From a checkpoint of a small transformer trained on Wikipedia: vocabulary 6866.
Each number is 128 + 32 x the weight over its row's rms, rounded and kept within 0 to 255. Layers, rows and columns count from 0. The size above them is the row's rms in percent of the matrix's.

# layer 9 attention value, 64x64, rms 0.0874, rows 36-60, columns 0-63
size [ 96  93  96 107  95  94  90  99  95  99  90  87  93  96  90 101  98  95  97  94 101  97 104  96  91]
[[215  99 160 103  99 113  82 135  80 173 153 121 104 109 153 122  97 125 196 149 127 140 116 130 187 102 121 103 120 154 126 142  82 148 176 130 149  70 100 194 142 217  82 141  95 123 147 133 141 162 163  99 135 117 119  94 149 157 165 131 145 121 137 122]
 [156 139 143 159 191 154 133 111 118  89 151 139 114 124 162 172 128  98 108  88 133  87 164  96 100 126 139  58  92 101  40  97 111 132 176 118 166 137  80 117 152 111 166 123 115 116  68 138 173 155 154 142 149  86 125  59  72 148 108 132 126 126  94 100]
 [112 170 123 163 126 127 100 113 202  82 106  73 119 149  98  35  97 139 118  95 118 107  71  85 177 142 142 136 129  31 148 139  94 111 140 109 160 124 152 148 118 129 129 118 145 120 142 138 136 131 149 129  70 115  99 149 140  50 130 143 133 106 156  88]
 [154 154 154  91 127 129 142 132 177 123 118 158 145 129 173  39 146 108 176  95  44 134 165 128 105 115  96 120 139 142 115 152 171  96  94 136 138 115 162 123 185  84 117 159 101 167 139 138 152 130 116 136 119 112  38 110 147  84 156 152  73 144 172 129]
 [134 111 107 111 127 119 106 139 144 142  87  99  78 140  97 146  88 103 138 195 113 127 147 137 140  98  87 132 104 132 112 157 122 198  54  98 163 129  91 142 110 160  95  85 185 135 137  42 128  68 168 144  87  84 130 137 153  81 118 165 123 116 168 153]
 [157  98 105  91 155 126 184 125 127 160 148 117  98  95  86 122 156 136 179 115 127 119 104 106 123 130 145 132 167  38 125 121 189  79 177 161 164 115 122 152 152 137 157 141 154 162 128 142 162 189 162 107  80 151 127 114 133 120 132 144 152 213  82 183]
 [ 76 139 169 117 137  76 138 131 117 139 163  95 133 164 105 114 137 121 155 101 110  90 113 165 171 127  92 203 120 130  92 113 171  98 130 135 127  87 157 128  88 166 143 205 156 130  88 119 149 113  91  70 132 227 134  99 100 110 109 146 134 159 157 168]
 [141 135 133 108 140 161 131 145 196  65 153 158 176 176 139  83 143 169 130 161 202 130 139 141 150 162 187  76 174 168 108 113 107 133 165 125 110 102 157 133 106 112 104 125 142 140 188 132 168 131 106 173 156 119 183 115 114 133  84 133 105  83 167 172]
 [165 213 134 112 131 153 124 129 139 111 106 120 110  99 153 157 144 133 145 149  97 158 165 138 157 167 127 176 142 121 105 130 101 134  50 117  87  57  96 142 157 110 141 183 142 198 137 156 151 161  96 172  63 130  88 115 123  92  97  95 142 135  71 125]
 [138 116  89  98 112 125 169 123 134 137 123 157 104 163 113 104 165 181 163 118 107  79 127 170  56 141  90  98 155  93 158 153  91  94 127 150  97  75 153 144  89 165 196 199 139 167 102 152 122 185 129 145 131 117 148 117  96 141 157 172 129 187 150  93]
 [ 75  91 135 108  92 192 100 146 138 106 130 154 183 124  47 123  96 106 145 138  90 164 160 160 179 112 119 124  89 145 137 155 151 162 147 147 152 107  88 134 173 158 170 107  86  82 154 132 111 184 157 115  93 130 158 133  69 100 175 106  94 117 168 119]
 [ 78  65 143 105 130  65 178  99 141  94 132 151 135 134 187 195  99 105 187 142 101 132 139 135 114  64 153 119 137  73 104 131 117 129 132  59 121 140 209 144 131 133 121 130 134 169 155 120 137 104 116 128 128 116 181 125 117 147 189 124 128 103 162  83]
 [ 83 134 193 113 106 124  91 118 156  94 109 151 143 186  86 158 128 144 103 150 115 139  85 124 159 149  75 147  99 149  81 131 120 129 120 105 118 177 139  65 153 145 181 176  82 130 124 108 177  99 154 118 126 205 160 109 184 182 130  95 100 151 114 110]
 [ 95 158 106 158 122 187 151 111 101 127 145 143  87 214 129  90 117 112  94 169 122 151  77  96 146 112 139 117 126 216  97 151 119 123 107 110 156 169 148 130  82 100 164 157 144 157 157  89 169 186 155  71  95 133 149 164 150 163 142 165 121 124 123 161]
 [ 94  72 111 139 123 131 160 154 129  82 216 158 117 124 124 109 134 128 109 133 107  75 170 134 194 143 106 120 160  93 100 133  63 144 127 148 165 156 136  95 163 125 139 206  90 117 162  62 104 100  84 110 112 129  84 108 127  84 141 103 158 157 117 152]
 [128 137  85 106 219 178 105 126 122 160 164 156 186  94 121 123 168 111 123 112  97 160 118  87 120 121 129 164 129 112  67  88 117 136 101  80  92 122 157 109 131 134 120 133 155 147 128 145 156 187 173 167 120 135 101 121  83 199 190 112 158  76 118 109]
 [ 91  84 150 162 142 147  89 102 108  94 148  99 167 126 121 188  94 152  94 155 108 188 109 157  41 115 131 191 140  95  74 159 134 173 161 101 127 149 106 140  77 117 129  93 164 161 129 163  95 131 133 125 133 120  96  94 180  73 168 115 132 111 144 136]
 [169 162 111 105  88 120  90 115 108 124 121 180 129 181 180 120 113 118 117 124 141 131 179 192 146 133 127 130  70  85 106 171 119 131 144 139 127 143 162  98 137  98 139 115 147  63 157 126  77 127 122 138  48 119  79 106  65 129 168 124  96 203 120  97]
 [145 151 140 150 133 122 117 149 102 134 106 163 106 109 143 108 123  92 133 152 146  11 152  99 103 184 110 162 196  74 188 132 137 113 130 142 128 131 129 136 101 110 147 185 143 148 111 129 146 133  95 141 112 134  87 150  63 184 197  85 102 134 134 157]
 [139  77 124 119  93 140 141 104 123 163 214  93  90 107 139 109 148  65 171 153 125 105 104 191  74 135  96 142 100 165 154 114 111 113 153 106 162 152 154 132 135 111 121 137 166 115 144 157 116 181 115 120 134 144  79 103 161  83 136  37 101  98 146  85]
 [ 99  78 132  84  66 153 118 144  95 145 141 102 124 116  90 178  80 163 115 111 163 151 112 168 101 101 156 127 120  99  91 155  59  85  57 140 130 123 134 154 158 105 134  97 128 133  90 116 174 112 121  86 108 120  83 188 169 141  97  52 152 129 141 119]
 [139 184 143 139 131 167 117 143 151 240  82 105 112 146  64 177  66 119  71  89 139 171 111 126 139  62 116 140 145 142 144 142 100 128 164 129 131 155 128 143 128 134 123 108  98 123 194 100 108 121 110 122  89 137  67 141 132  84 103 118 167 132 107 114]
 [ 93 152 174 167  79  69 110 153 147 116 113 139 139 140 135 161 170 115 119 122 155 143 128 115 105 128 173 192  78 105 149 152 125 117 163 118 143 162 107 169 115 199 170 161 127 139 120 178 132 194 162 108 183 162 119 126  73 152  69 139 150  74 153 120]
 [104  85 137  90 232 126  99 149 173  91 102 136  82 134 207 128 111 124 116 128 121 136 128 157 118 121 160 148  84 171 124 112  73 120 137 161  93 119 163 113 166 110 114  41 110 119 112 165 101 126  97 138  81 149  96  69 153 146 137 162 126 112 123 125]
 [175  91 112 131 147 166 119  90 112 113  90  58 152 137 161  98 161 121 128 103 127  84 160 116 154 138 106 131 128 130 117 116 158 144 138 186 135 128 184 110 164 208 143 119 105 128 124 124 115  86  49 155  60 121 149 146  91  86 114 109  59 113  75 125]]
# layer 9 attention output (transposed), 64x64, rms 0.2, rows 36-59, columns 0-63
size [ 91  91 102  85  81  88  83  82  91  97  92  75  91  84  88  98 103  86  90 106  77  99 102  97]
[[ 70 168 110 144 176 148 172 112 172 106 162 116 127 130 124 154 161 117  31 148 136 126 197 132  58 189 115 144 106 120 119 110 169  94 104 115  71 172 185  68  90  85 136 104 147 116 130 134 111 119 121 129 131  98 110 131 119 109 106 153 162 138 119 141]
 [108 114  70  97  63 109 136 109 147 164 109 138 148 102 106 123 133 143 173 162 148 138 105 128 145 100  86 195 147 169 192 151 155 126  85 159  92 130 205 130 108  92  94 161 129 138 186 143  70 137 110 112 120 161 113 153 178 120 176 136 170 114 173 145]
 [123 104 140 135 170 122 149 139  55 152 181 182 137 130 144 208 167 120 124 165 150 162 167 115  82 143 125 119  93 191 112 149 183 141 120 178  54 149  97 141 125 116 110 133 116 137 147 103 150 124 149 123 170 194 135 114  93 166 145 119  85 106  89 115]
 [159 101 111 135  86 119 129 124 111 137 121 111 122 199 105 138 151 143 100 166 175 104  74 127 122  77 168 122  60 110 123  72  97 209 120 126 148 143 109 129  90 176 140  91 159 155 127 136  97 122 159  91 119 165 164 179 166 135 112  88 135 160  85 189]
 [ 99 125 188 153  91 139 101 139 101 115 164 126 152 121 183 110  89 112  77 102  93 140  72 157 139 190 212 113 179 118 178  85 139  94 172 163  75 119 157  89 115 118 165 131  82 112 130 171 135 144 115 112 157 134 109 141 120 138 109  87 133 131 105  74]
 [118 180 138 169  91 123 113 163 103  76  95 123 142 141 145 136 144  98 116 136 147 134 197 128 107 118 105 122  88 229 136 114  41 176 114  96  70 150 176 113 138 103 129  98 125 107 142 106 101  86 114 159 127  70 132 118 157 151 154 107 115 101 158  88]
 [178 112  56 155 122 155 167  97 135 118  93 129 121  70 141 146 109 112 118 152 105 155 125  62 104 125 192  88 123 115 160 156 107 167 127  87 157 159 105 156 169  93 103  71 100 139 152 140 148 168 151 164 176  71 160 158 168 161 138 114  78 124 100 106]
 [125 120  77 141 129  73 109 105  46 168 169  85  72  90 126 145  98 108 112 111 140 142 127 107 114 113  65 134 105  90 188 143 174 109 142  96 148 152  96 131 160 149 127 153 113 138  76 146 109 129 136  88 115 151  71 141 123 148 177 146 147  99  84  51]
 [121  57 120 149 116 106 157 131  94 156 110 109 146 165 129  87 124 128 113 102 140 126  86 117 108  45 145 117 122 142 139 153 169 122 160 150 176 236 177 129 120 100 109  99 107  63 140 116 126  80 148 103 167 112 168 126 144 132 151 160  80  98 178 123]
 [118 133 139 167 151 116 171 128 111 125  86  79 165 140 126 160 150  53  90  92 113 162 158  78 157 116 167 149  97 141 113  99 155 116 137 139 153 168 162 101 169  49  53 105 100 113 174  72 136  79 124 115 140 160 108  98 127 120 112  82 101 122 108 162]
 [161 150 148 141 182 110 122  67 123 140 152 111  98 128 177 139 158 143 176 165 171 120 106 109 116 169 133 161 149 104 123 121  96 104 122  93 102 194 200 112  94  79  91 116 141 157 132 129 163  85 119 107 167 101  86 140 148 145 100 146 189 164 105  52]
 [167 143 132 148 155 161 100 176 126 168 124 113 130 128 142 104 127 146  85  81 172 117 124 146 125 198  88 134  85 165 162 138 123 141 119 164 168 111  40  85 122 121 120 110  95  97  97 170 116 146 134 110 115 101  52 115 166 104  90  89 139 146 119 208]
 [148 130  52 185 158 121 178  92 100 158 150 119 137  10 129 137  86 141 142 118 119 111 152 146  87 161 166 112 153 115 121 144 125 147 128 170 126 120 140 176  75 135  61  91 139 129 157 141  98 147 115  91 127  77  93 148  87 116 130 162 158 106 116 122]
 [155  98 161 132 111  81 140 150 114 131 138 109 158  46 108 138 134 133 132 125 123 116 179 143 123 173 128 116 134  62 140 105 122 115 122 165  79  61 155 173 154 173  87  75 121 100  90 123  56  70 139 133 136 122  91  83 130 107 111  69 165 129 130  84]
 [137 154  97 104 129 111 117 129 126 120  30 123 140 163 146 124 129 103 174 124 125 173  75 142  59 157 144 133 103 170 148 126 180 125 143  93 114  84 147 162 105 157 111  85 157 141  91 176 168 159 122 204 135 134 111 192 161 137  96 129  78 137 123  91]
 [125  99 170 158  71  93 181 160 161 109 107 127  73 116 169 155 111 141 142 131 172  84 127 141 156 115 146 100 122 162 155 184 154  95 156 183 176 125  88 132 146  91 134 145  99 159 128 122 103  69  98  81 136  86 180  97 181 121  68 144 150 142 113 153]
 [161 170 122 106 103 135 174 131 148 180  98 127 116  63 118  84 105 168 126 125 114 109 114 142 216 182 160  68 136 133 141 108 116 102 108 141  92 129 108 120 147 168 156 168 111  93 124 124 204  95 147 108 128 139 158 167  78 161 109 138 146 108 168  63]
 [ 77 107 157 141 128 159 173 143 152 133 163  83 131 101  68 147 175 150 155 132  77 129  98 100 105 116  78 139 202 167 129  64 130 151  98 156 105 135 110 158 130 148 115 157 124 202 109 143 164 163 114 113 178 131 137 177 185 108  84 120 151 125 121 170]
 [114 113 128 115 155 136  95  88 140  99 156 126 139 164 106 139 197 127 170  85  71 194 105 166 178  41 141 109  81 129  94  93 146 133 106 124  74 127 125 104 184 102 135  98 114 114 134 144 109 164 141  90 125 119 159  93 159  89  84 162 182 106 124 121]
 [112 136 155 123 156 104 137 199 157 106  91 102 160 160 152 121 110 134  84  87 127 164 124 148 171  81 180 114 111  88  92 100 172 114  94 143  97 120 112  96 134 166 130 126  82 158  93 112  89  96 107 133 103  79 118 158 141 148 125 194 152 180 123 219]
 [141 222 127 157 196  82 145  88 134 152 110 139 131 104 155 132 155  94 136 162 103 151 155  77 127 177 137 113 117 150 153 119 157 184 182  96 107 131  96 108  89 215 115 154 142 117 145 116 121 112 151 186 158 110 129 101 158  93 147 184 111 125 126 150]
 [110  51 142 142 172 112 178  85 123  59 116 124 132 110 145 114 167 127 160 165 123 122 152 156 117 228 136 182 118 119  82 133 123 178 129 106 105 100  49 102  95 132 133 149 136 115  89 152 164 130 166 140 124  93 153 118 148 161 125 153  95 142 159  89]
 [137 137 105 114 208 188 121 123  79 133 148 121 150 145 142  84  82 140 147 129  96 106 148  91 167  98  79 120 182 100 142 104 160 106  94 151  61  84 122 110  89  64 111 109 104 106 152 111 164  68 123 145 130  90 187 113 142 113 160 102 152 169 128 107]
 [165 162 108 154   6 109 153 120 115 131 151 130 184 143 115 112 139 129 142 168 164 125 128 104 145 150 109 122 176  99  90 153 158 125 113  78 138 136  64 164 109 139 118 214 137 149 131 130 150 137 138 111 184  80 162 165 110  76 102 122 117 125 105 137]]